config.toml
head_dim = 32
qk_norm = false
init_std_o = 0.00679
init_std_down = 0.00679
lr = 0.0047
lr_head = 0.00847
decay_shape = "linear"
final_lr_fraction = 0.02
seq_len = 768
Each number is 200 + 20 x the weight over its row's rms, rounded and kept within 0 to 999. Layers, rows and columns count from 0. The size before them is the row's rms in percent of the matrix's.

# up: layer 9 MLP up, 960x192, rms 0.122, rows 656-666, columns 0-95
# down: layer 9 MLP down (transposed), 960x192, rms 0.0502, rows 656-666, columns 0-95
# gate: layer 9 MLP gate, 960x192, rms 0.118, rows 657-667, columns 0-95
up656,089,181,176,201,190,199,187,182,225,196,208,184,198,186,219,237,183,213,221,189,207,219,181,215,171,244,205,196,190,199,180,215,200,187,211,165,227,202,196,209,183,218,181,191,234,222,209,193,202,201,214,195,196,199,174,220,216,213,199,216,187,195,167,210,211,164,185,206,209,198,204,228,169,191,247,207,212,227,175,214,182,208,196,202,204,219,174,186,185,282,222,232,224,193,184,173,184
down656,085,171,251,209,187,214,204,212,211,191,201,242,209,198,202,193,165,235,179,217,183,193,203,215,166,195,205,205,196,156,210,147,210,180,211,199,187,210,195,190,223,190,214,214,200,167,213,225,183,216,199,192,215,227,227,174,219,194,213,220,201,194,208,172,162,215,230,227,176,182,206,199,235,244,210,183,199,206,181,210,195,209,177,170,223,195,216,250,203,218,179,187,193,182,192,178,191
gate657,103,211,209,203,208,187,215,210,215,181,175,186,191,187,190,200,179,191,196,198,189,218,225,198,210,229,229,189,211,167,249,177,173,192,210,170,191,185,175,201,188,185,202,192,175,221,205,222,174,237,198,189,189,199,181,175,204,205,197,147,225,210,190,215,210,193,218,181,197,231,187,176,185,210,196,176,190,192,191,232,172,150,223,220,220,196,220,211,205,238,191,228,195,163,190,185,212
up657,102,218,176,196,209,193,217,212,188,212,201,213,189,211,229,194,224,192,213,189,211,189,200,223,205,170,218,207,188,197,150,232,240,179,179,198,191,218,197,217,211,187,221,189,179,200,222,166,200,181,182,193,211,226,222,227,208,202,208,248,196,240,218,215,210,200,158,184,203,193,271,229,207,181,175,185,208,196,197,198,191,216,203,222,169,200,192,188,195,184,199,149,169,206,178,198,197
down657,100,195,213,214,206,219,211,237,194,213,203,169,204,188,170,209,205,190,202,203,166,205,162,204,239,226,226,180,205,198,195,199,217,215,182,201,219,219,230,243,223,188,215,215,235,202,174,207,197,199,207,197,141,176,178,164,175,189,212,198,166,189,228,209,158,179,184,213,188,221,212,195,175,180,204,215,235,218,174,206,194,197,212,191,200,198,195,205,170,206,207,174,175,210,200,163,172
gate658,109,206,196,192,203,211,193,170,217,180,203,226,211,201,172,185,158,208,208,253,202,188,207,202,182,210,188,191,248,217,216,222,179,211,173,197,227,166,230,176,193,211,174,218,176,226,210,175,186,179,205,196,209,191,246,195,181,178,208,235,199,171,199,189,209,188,207,194,239,212,239,171,189,212,203,207,208,197,208,216,202,195,224,191,179,197,226,201,192,195,227,204,229,200,190,172,187
up658,113,228,183,230,221,171,183,189,213,218,164,177,201,194,202,245,192,225,243,198,207,230,160,182,219,210,189,206,213,212,209,214,176,189,179,192,237,198,202,193,185,200,207,218,220,210,192,192,222,191,199,200,162,184,228,204,207,165,202,237,191,161,168,233,179,186,228,183,201,217,218,201,207,185,198,163,200,167,214,193,241,168,192,226,195,189,169,184,201,163,208,218,221,203,189,159,183
down658,114,179,172,202,186,193,204,206,211,208,153,206,200,220,171,221,167,219,185,214,202,211,203,181,167,189,176,224,178,207,211,195,202,192,223,205,200,189,207,190,203,199,183,202,173,208,166,211,215,176,213,204,208,221,197,180,216,192,211,190,197,217,203,178,232,225,208,192,201,194,219,186,189,202,241,238,211,226,176,198,175,208,208,190,213,223,182,214,234,170,158,175,240,222,264,197,227
gate659,096,234,178,179,205,187,212,168,198,213,199,193,219,205,194,170,215,195,167,203,202,229,193,202,201,189,181,188,231,199,212,194,176,172,167,197,181,185,200,211,184,191,215,163,183,211,194,200,207,201,200,206,235,189,175,201,183,205,195,191,200,188,196,226,202,206,185,183,224,201,197,232,200,198,222,203,196,177,212,204,184,231,226,195,189,202,232,225,192,227,187,197,175,179,195,218,240
up659,101,215,176,190,178,178,208,216,231,218,166,206,202,222,233,207,198,204,168,190,195,214,220,225,208,231,156,233,205,185,171,188,173,232,244,190,191,199,214,223,186,220,227,194,219,222,176,187,192,193,202,206,180,210,213,252,198,197,153,204,192,210,193,154,217,193,167,233,202,188,211,197,197,183,206,160,197,188,163,159,192,170,209,172,194,248,200,209,197,194,222,184,187,182,210,208,202
down659,100,204,249,213,191,177,192,217,186,238,181,205,186,183,184,183,223,187,187,195,193,212,190,185,217,179,232,205,234,219,224,244,183,160,182,216,198,174,215,178,222,165,190,214,164,243,224,190,218,217,202,192,189,205,209,197,216,168,178,209,220,176,194,237,165,212,191,198,212,185,199,200,195,203,188,201,196,195,223,170,199,251,180,257,206,210,184,206,198,239,207,209,193,197,187,181,214
gate660,111,167,230,212,197,188,220,212,170,216,170,249,176,223,207,191,175,208,156,181,202,216,190,230,225,204,161,224,204,185,232,204,204,177,206,207,191,197,214,171,226,185,199,194,183,231,186,190,179,191,159,234,191,197,219,199,185,201,179,206,202,174,208,160,223,203,209,224,202,186,136,186,232,218,185,192,194,218,196,210,190,218,191,207,220,190,201,185,185,182,185,182,172,192,189,202,169
up660,110,239,193,207,216,187,219,191,217,209,214,194,213,221,211,191,193,205,202,223,219,204,222,198,193,213,166,176,233,235,186,185,180,200,172,229,204,183,211,186,210,196,219,203,184,193,185,205,200,211,180,165,173,197,181,194,161,222,206,178,190,189,207,215,164,187,200,164,200,187,239,213,197,217,159,212,210,192,197,240,215,196,197,193,202,155,225,200,159,193,194,208,198,237,200,173,235
down660,111,178,192,223,201,187,191,201,211,227,211,234,178,235,176,183,207,225,230,198,225,202,196,188,200,172,190,222,173,187,238,186,192,165,209,231,205,228,235,197,213,199,185,217,188,211,204,206,181,159,192,180,205,236,204,169,189,221,180,199,186,192,224,199,181,181,157,215,178,226,213,215,177,228,238,222,211,226,200,173,182,209,196,222,211,212,223,170,186,188,189,168,220,223,218,180,160
gate661,081,190,200,220,234,193,235,224,227,187,210,208,207,161,224,232,202,202,179,185,205,197,189,180,181,198,201,200,212,181,205,160,193,203,220,190,208,174,236,207,200,196,185,221,183,134,229,197,209,181,219,154,226,190,192,170,186,185,178,208,196,178,209,199,200,183,218,178,194,203,211,192,223,174,185,218,170,189,210,184,195,206,235,208,201,205,200,233,197,149,194,191,229,229,231,209,221
up661,080,215,231,275,210,193,193,181,174,215,192,216,198,210,201,184,200,201,198,150,204,216,142,178,187,229,184,197,208,207,174,178,206,215,202,211,172,175,174,183,195,199,187,186,200,202,200,164,190,200,223,236,225,167,217,249,214,205,213,208,195,224,187,217,192,230,196,240,179,214,198,196,231,195,190,208,222,228,178,138,203,194,193,196,194,215,170,199,227,243,185,198,181,206,211,207,206
down661,073,195,158,181,198,175,150,195,195,200,222,218,220,198,168,185,220,200,196,253,193,226,230,219,249,186,177,223,203,231,187,174,171,199,231,214,196,196,193,220,220,257,220,209,164,210,171,178,226,208,206,194,185,202,212,223,207,196,198,199,198,226,169,164,218,190,223,195,196,181,190,205,203,183,198,177,197,214,186,224,179,169,207,212,180,189,171,197,199,190,185,197,213,200,200,209,216
gate662,105,220,186,164,212,221,199,211,207,164,180,212,186,204,208,229,228,244,256,196,187,202,219,197,181,182,178,200,228,234,205,170,168,196,245,230,204,199,185,189,193,195,237,183,211,214,191,228,171,187,161,198,219,189,229,220,212,199,176,203,197,218,194,225,176,201,206,236,211,160,235,219,240,199,200,182,162,183,173,199,215,181,200,163,203,220,185,222,174,173,214,214,167,208,200,196,183
up662,099,208,186,194,200,235,204,184,217,199,203,175,200,243,189,222,232,189,192,230,211,214,204,172,191,203,203,184,196,168,187,219,196,208,190,202,211,186,219,231,181,215,218,214,199,160,216,210,194,222,213,200,181,218,169,207,215,182,216,206,186,206,177,190,257,242,173,174,211,190,177,187,228,197,220,211,188,212,186,173,199,195,195,203,217,226,201,210,219,200,196,203,186,185,186,228,219
down662,108,210,187,213,217,203,184,177,179,169,200,220,208,193,212,194,216,229,231,189,190,200,230,217,211,170,176,218,220,211,194,176,214,206,194,174,220,210,196,194,214,190,221,195,205,210,221,236,185,153,172,180,211,215,249,211,188,203,212,207,221,183,205,239,189,174,221,211,254,185,266,216,220,221,201,200,174,194,203,229,219,179,162,146,192,212,204,192,180,210,221,222,200,174,212,180,207
gate663,099,197,202,215,207,173,179,217,207,194,208,173,202,226,208,225,183,176,176,187,197,195,190,209,212,184,192,199,214,176,197,168,174,183,207,229,205,210,212,214,207,204,229,203,211,210,198,177,165,189,222,227,212,181,205,187,205,241,176,214,214,206,222,180,179,182,202,230,200,170,216,190,209,225,190,203,188,196,277,189,181,186,169,229,190,215,231,217,180,207,223,174,203,212,171,229,239
up663,101,229,180,186,214,197,211,197,199,222,205,236,172,221,214,182,224,190,182,202,173,186,218,210,157,193,198,176,200,183,188,170,155,180,198,199,223,189,224,197,194,197,201,186,158,220,242,207,197,194,224,186,180,222,191,200,210,211,220,172,211,194,214,191,227,173,232,174,210,193,170,162,173,202,216,192,215,182,226,154,196,211,191,259,225,217,188,183,166,187,236,206,195,182,205,203,217
down663,098,216,173,211,183,225,204,194,188,185,209,182,220,171,210,213,222,185,213,177,178,217,250,232,212,204,185,190,189,211,172,179,179,207,218,190,199,217,184,173,240,193,208,179,176,234,189,208,193,222,199,211,227,179,163,172,198,216,177,170,189,234,205,214,180,193,208,223,196,203,200,164,191,215,179,213,202,229,241,218,193,176,249,212,186,196,149,216,216,193,171,184,208,234,160,217,182
gate664,113,174,255,181,201,239,170,240,225,222,220,206,197,167,201,227,219,206,203,190,202,184,185,197,165,209,183,213,211,205,200,210,216,191,177,200,161,226,205,215,169,207,217,219,216,176,201,169,241,178,219,214,183,208,200,195,208,185,191,206,162,215,214,177,210,219,210,198,236,215,221,175,196,166,184,186,197,215,169,198,214,213,218,212,164,221,188,181,210,209,178,175,199,216,169,231,201
up664,120,260,163,231,218,198,211,169,194,197,198,158,199,183,210,204,194,186,180,227,192,202,197,202,231,222,248,213,189,205,205,202,178,228,189,190,214,182,147,213,204,238,217,178,197,211,163,206,212,200,162,183,209,170,241,191,185,232,203,200,193,202,243,210,220,234,179,199,179,194,218,199,233,237,217,210,191,186,210,195,205,206,174,183,221,195,239,200,174,157,235,184,200,195,170,178,236
down664,108,208,165,192,203,225,199,175,211,179,176,215,215,227,219,179,155,190,213,205,199,214,210,177,241,200,186,196,241,206,180,198,220,174,182,208,184,235,162,206,187,180,217,234,160,210,217,183,191,193,189,212,199,164,214,207,225,188,213,191,167,186,189,197,188,214,185,185,200,177,184,178,188,205,225,191,193,182,209,165,183,200,204,171,203,212,233,252,188,187,235,178,240,195,205,208,232
gate665,103,178,201,200,176,185,228,224,223,206,191,188,179,198,198,213,184,196,185,236,205,191,215,198,207,238,211,199,171,207,202,205,226,199,196,218,174,202,213,217,218,222,204,181,176,193,191,163,187,225,202,223,188,192,198,185,182,231,233,214,206,211,199,228,202,188,196,189,214,171,210,256,230,209,205,252,203,170,170,224,179,229,194,200,199,192,170,222,206,160,209,173,204,213,199,239,187
up665,107,218,197,218,202,213,252,235,216,194,164,180,195,174,224,217,217,225,187,165,214,203,221,212,207,214,202,179,247,163,199,205,167,223,229,195,180,193,159,182,176,186,199,213,197,196,166,186,224,193,226,249,191,199,197,192,182,179,173,184,205,205,204,241,186,186,239,205,183,187,213,170,192,170,189,186,194,216,210,190,192,185,204,196,187,217,227,198,227,199,210,192,179,213,177,178,178
down665,108,238,201,155,248,163,166,204,189,218,181,209,211,217,207,172,203,195,200,192,201,171,213,201,207,174,228,193,222,202,214,210,176,222,186,216,260,193,228,216,215,205,198,223,203,182,217,206,167,217,180,199,213,210,223,204,215,186,219,188,159,206,163,178,200,174,196,192,159,171,186,214,213,214,189,189,158,208,188,202,196,177,201,199,201,200,209,194,176,158,175,230,214,192,199,201,176
gate666,101,191,204,226,187,171,214,164,217,218,170,230,177,247,193,188,207,204,183,229,195,192,194,226,197,196,208,227,206,211,224,185,194,202,197,193,225,200,186,173,173,222,191,214,225,196,203,242,181,211,217,216,215,193,181,203,222,233,228,170,185,181,206,213,212,219,203,186,201,172,235,241,197,212,189,205,144,172,196,180,182,213,147,193,185,207,210,208,225,193,172,164,230,208,179,194,242
up666,099,204,206,222,196,225,190,200,206,193,226,217,194,166,193,231,179,193,191,208,177,191,216,181,166,189,241,196,202,214,203,216,242,211,201,174,194,172,220,182,213,214,182,158,205,200,190,193,190,183,221,176,195,170,178,193,214,192,185,229,187,187,220,206,174,177,240,174,217,187,217,229,196,180,218,183,193,187,206,171,163,185,209,203,190,192,209,183,223,203,214,223,172,195,175,214,175
down666,093,196,203,193,194,190,220,220,215,226,178,188,193,192,236,170,266,213,182,204,235,182,181,182,217,221,176,199,189,173,204,204,184,174,164,199,184,211,203,239,215,191,206,212,196,184,192,210,191,217,245,176,213,174,214,192,199,191,227,192,192,229,191,216,228,173,197,186,193,210,182,195,158,221,199,206,202,192,191,211,219,188,212,164,246,170,189,195,213,186,192,161,215,187,165,205,205
gate667,087,188,189,163,240,156,211,225,161,190,206,198,250,169,195,228,209,201,190,179,177,196,219,236,182,234,204,215,181,202,202,194,228,197,231,148,181,170,229,199,210,229,199,196,201,176,178,199,186,204,218,180,206,163,193,198,162,176,199,182,200,197,218,204,197,166,183,247,173,201,206,183,234,200,176,229,166,219,187,175,194,241,191,228,200,196,195,182,173,184,197,198,177,180,196,194,225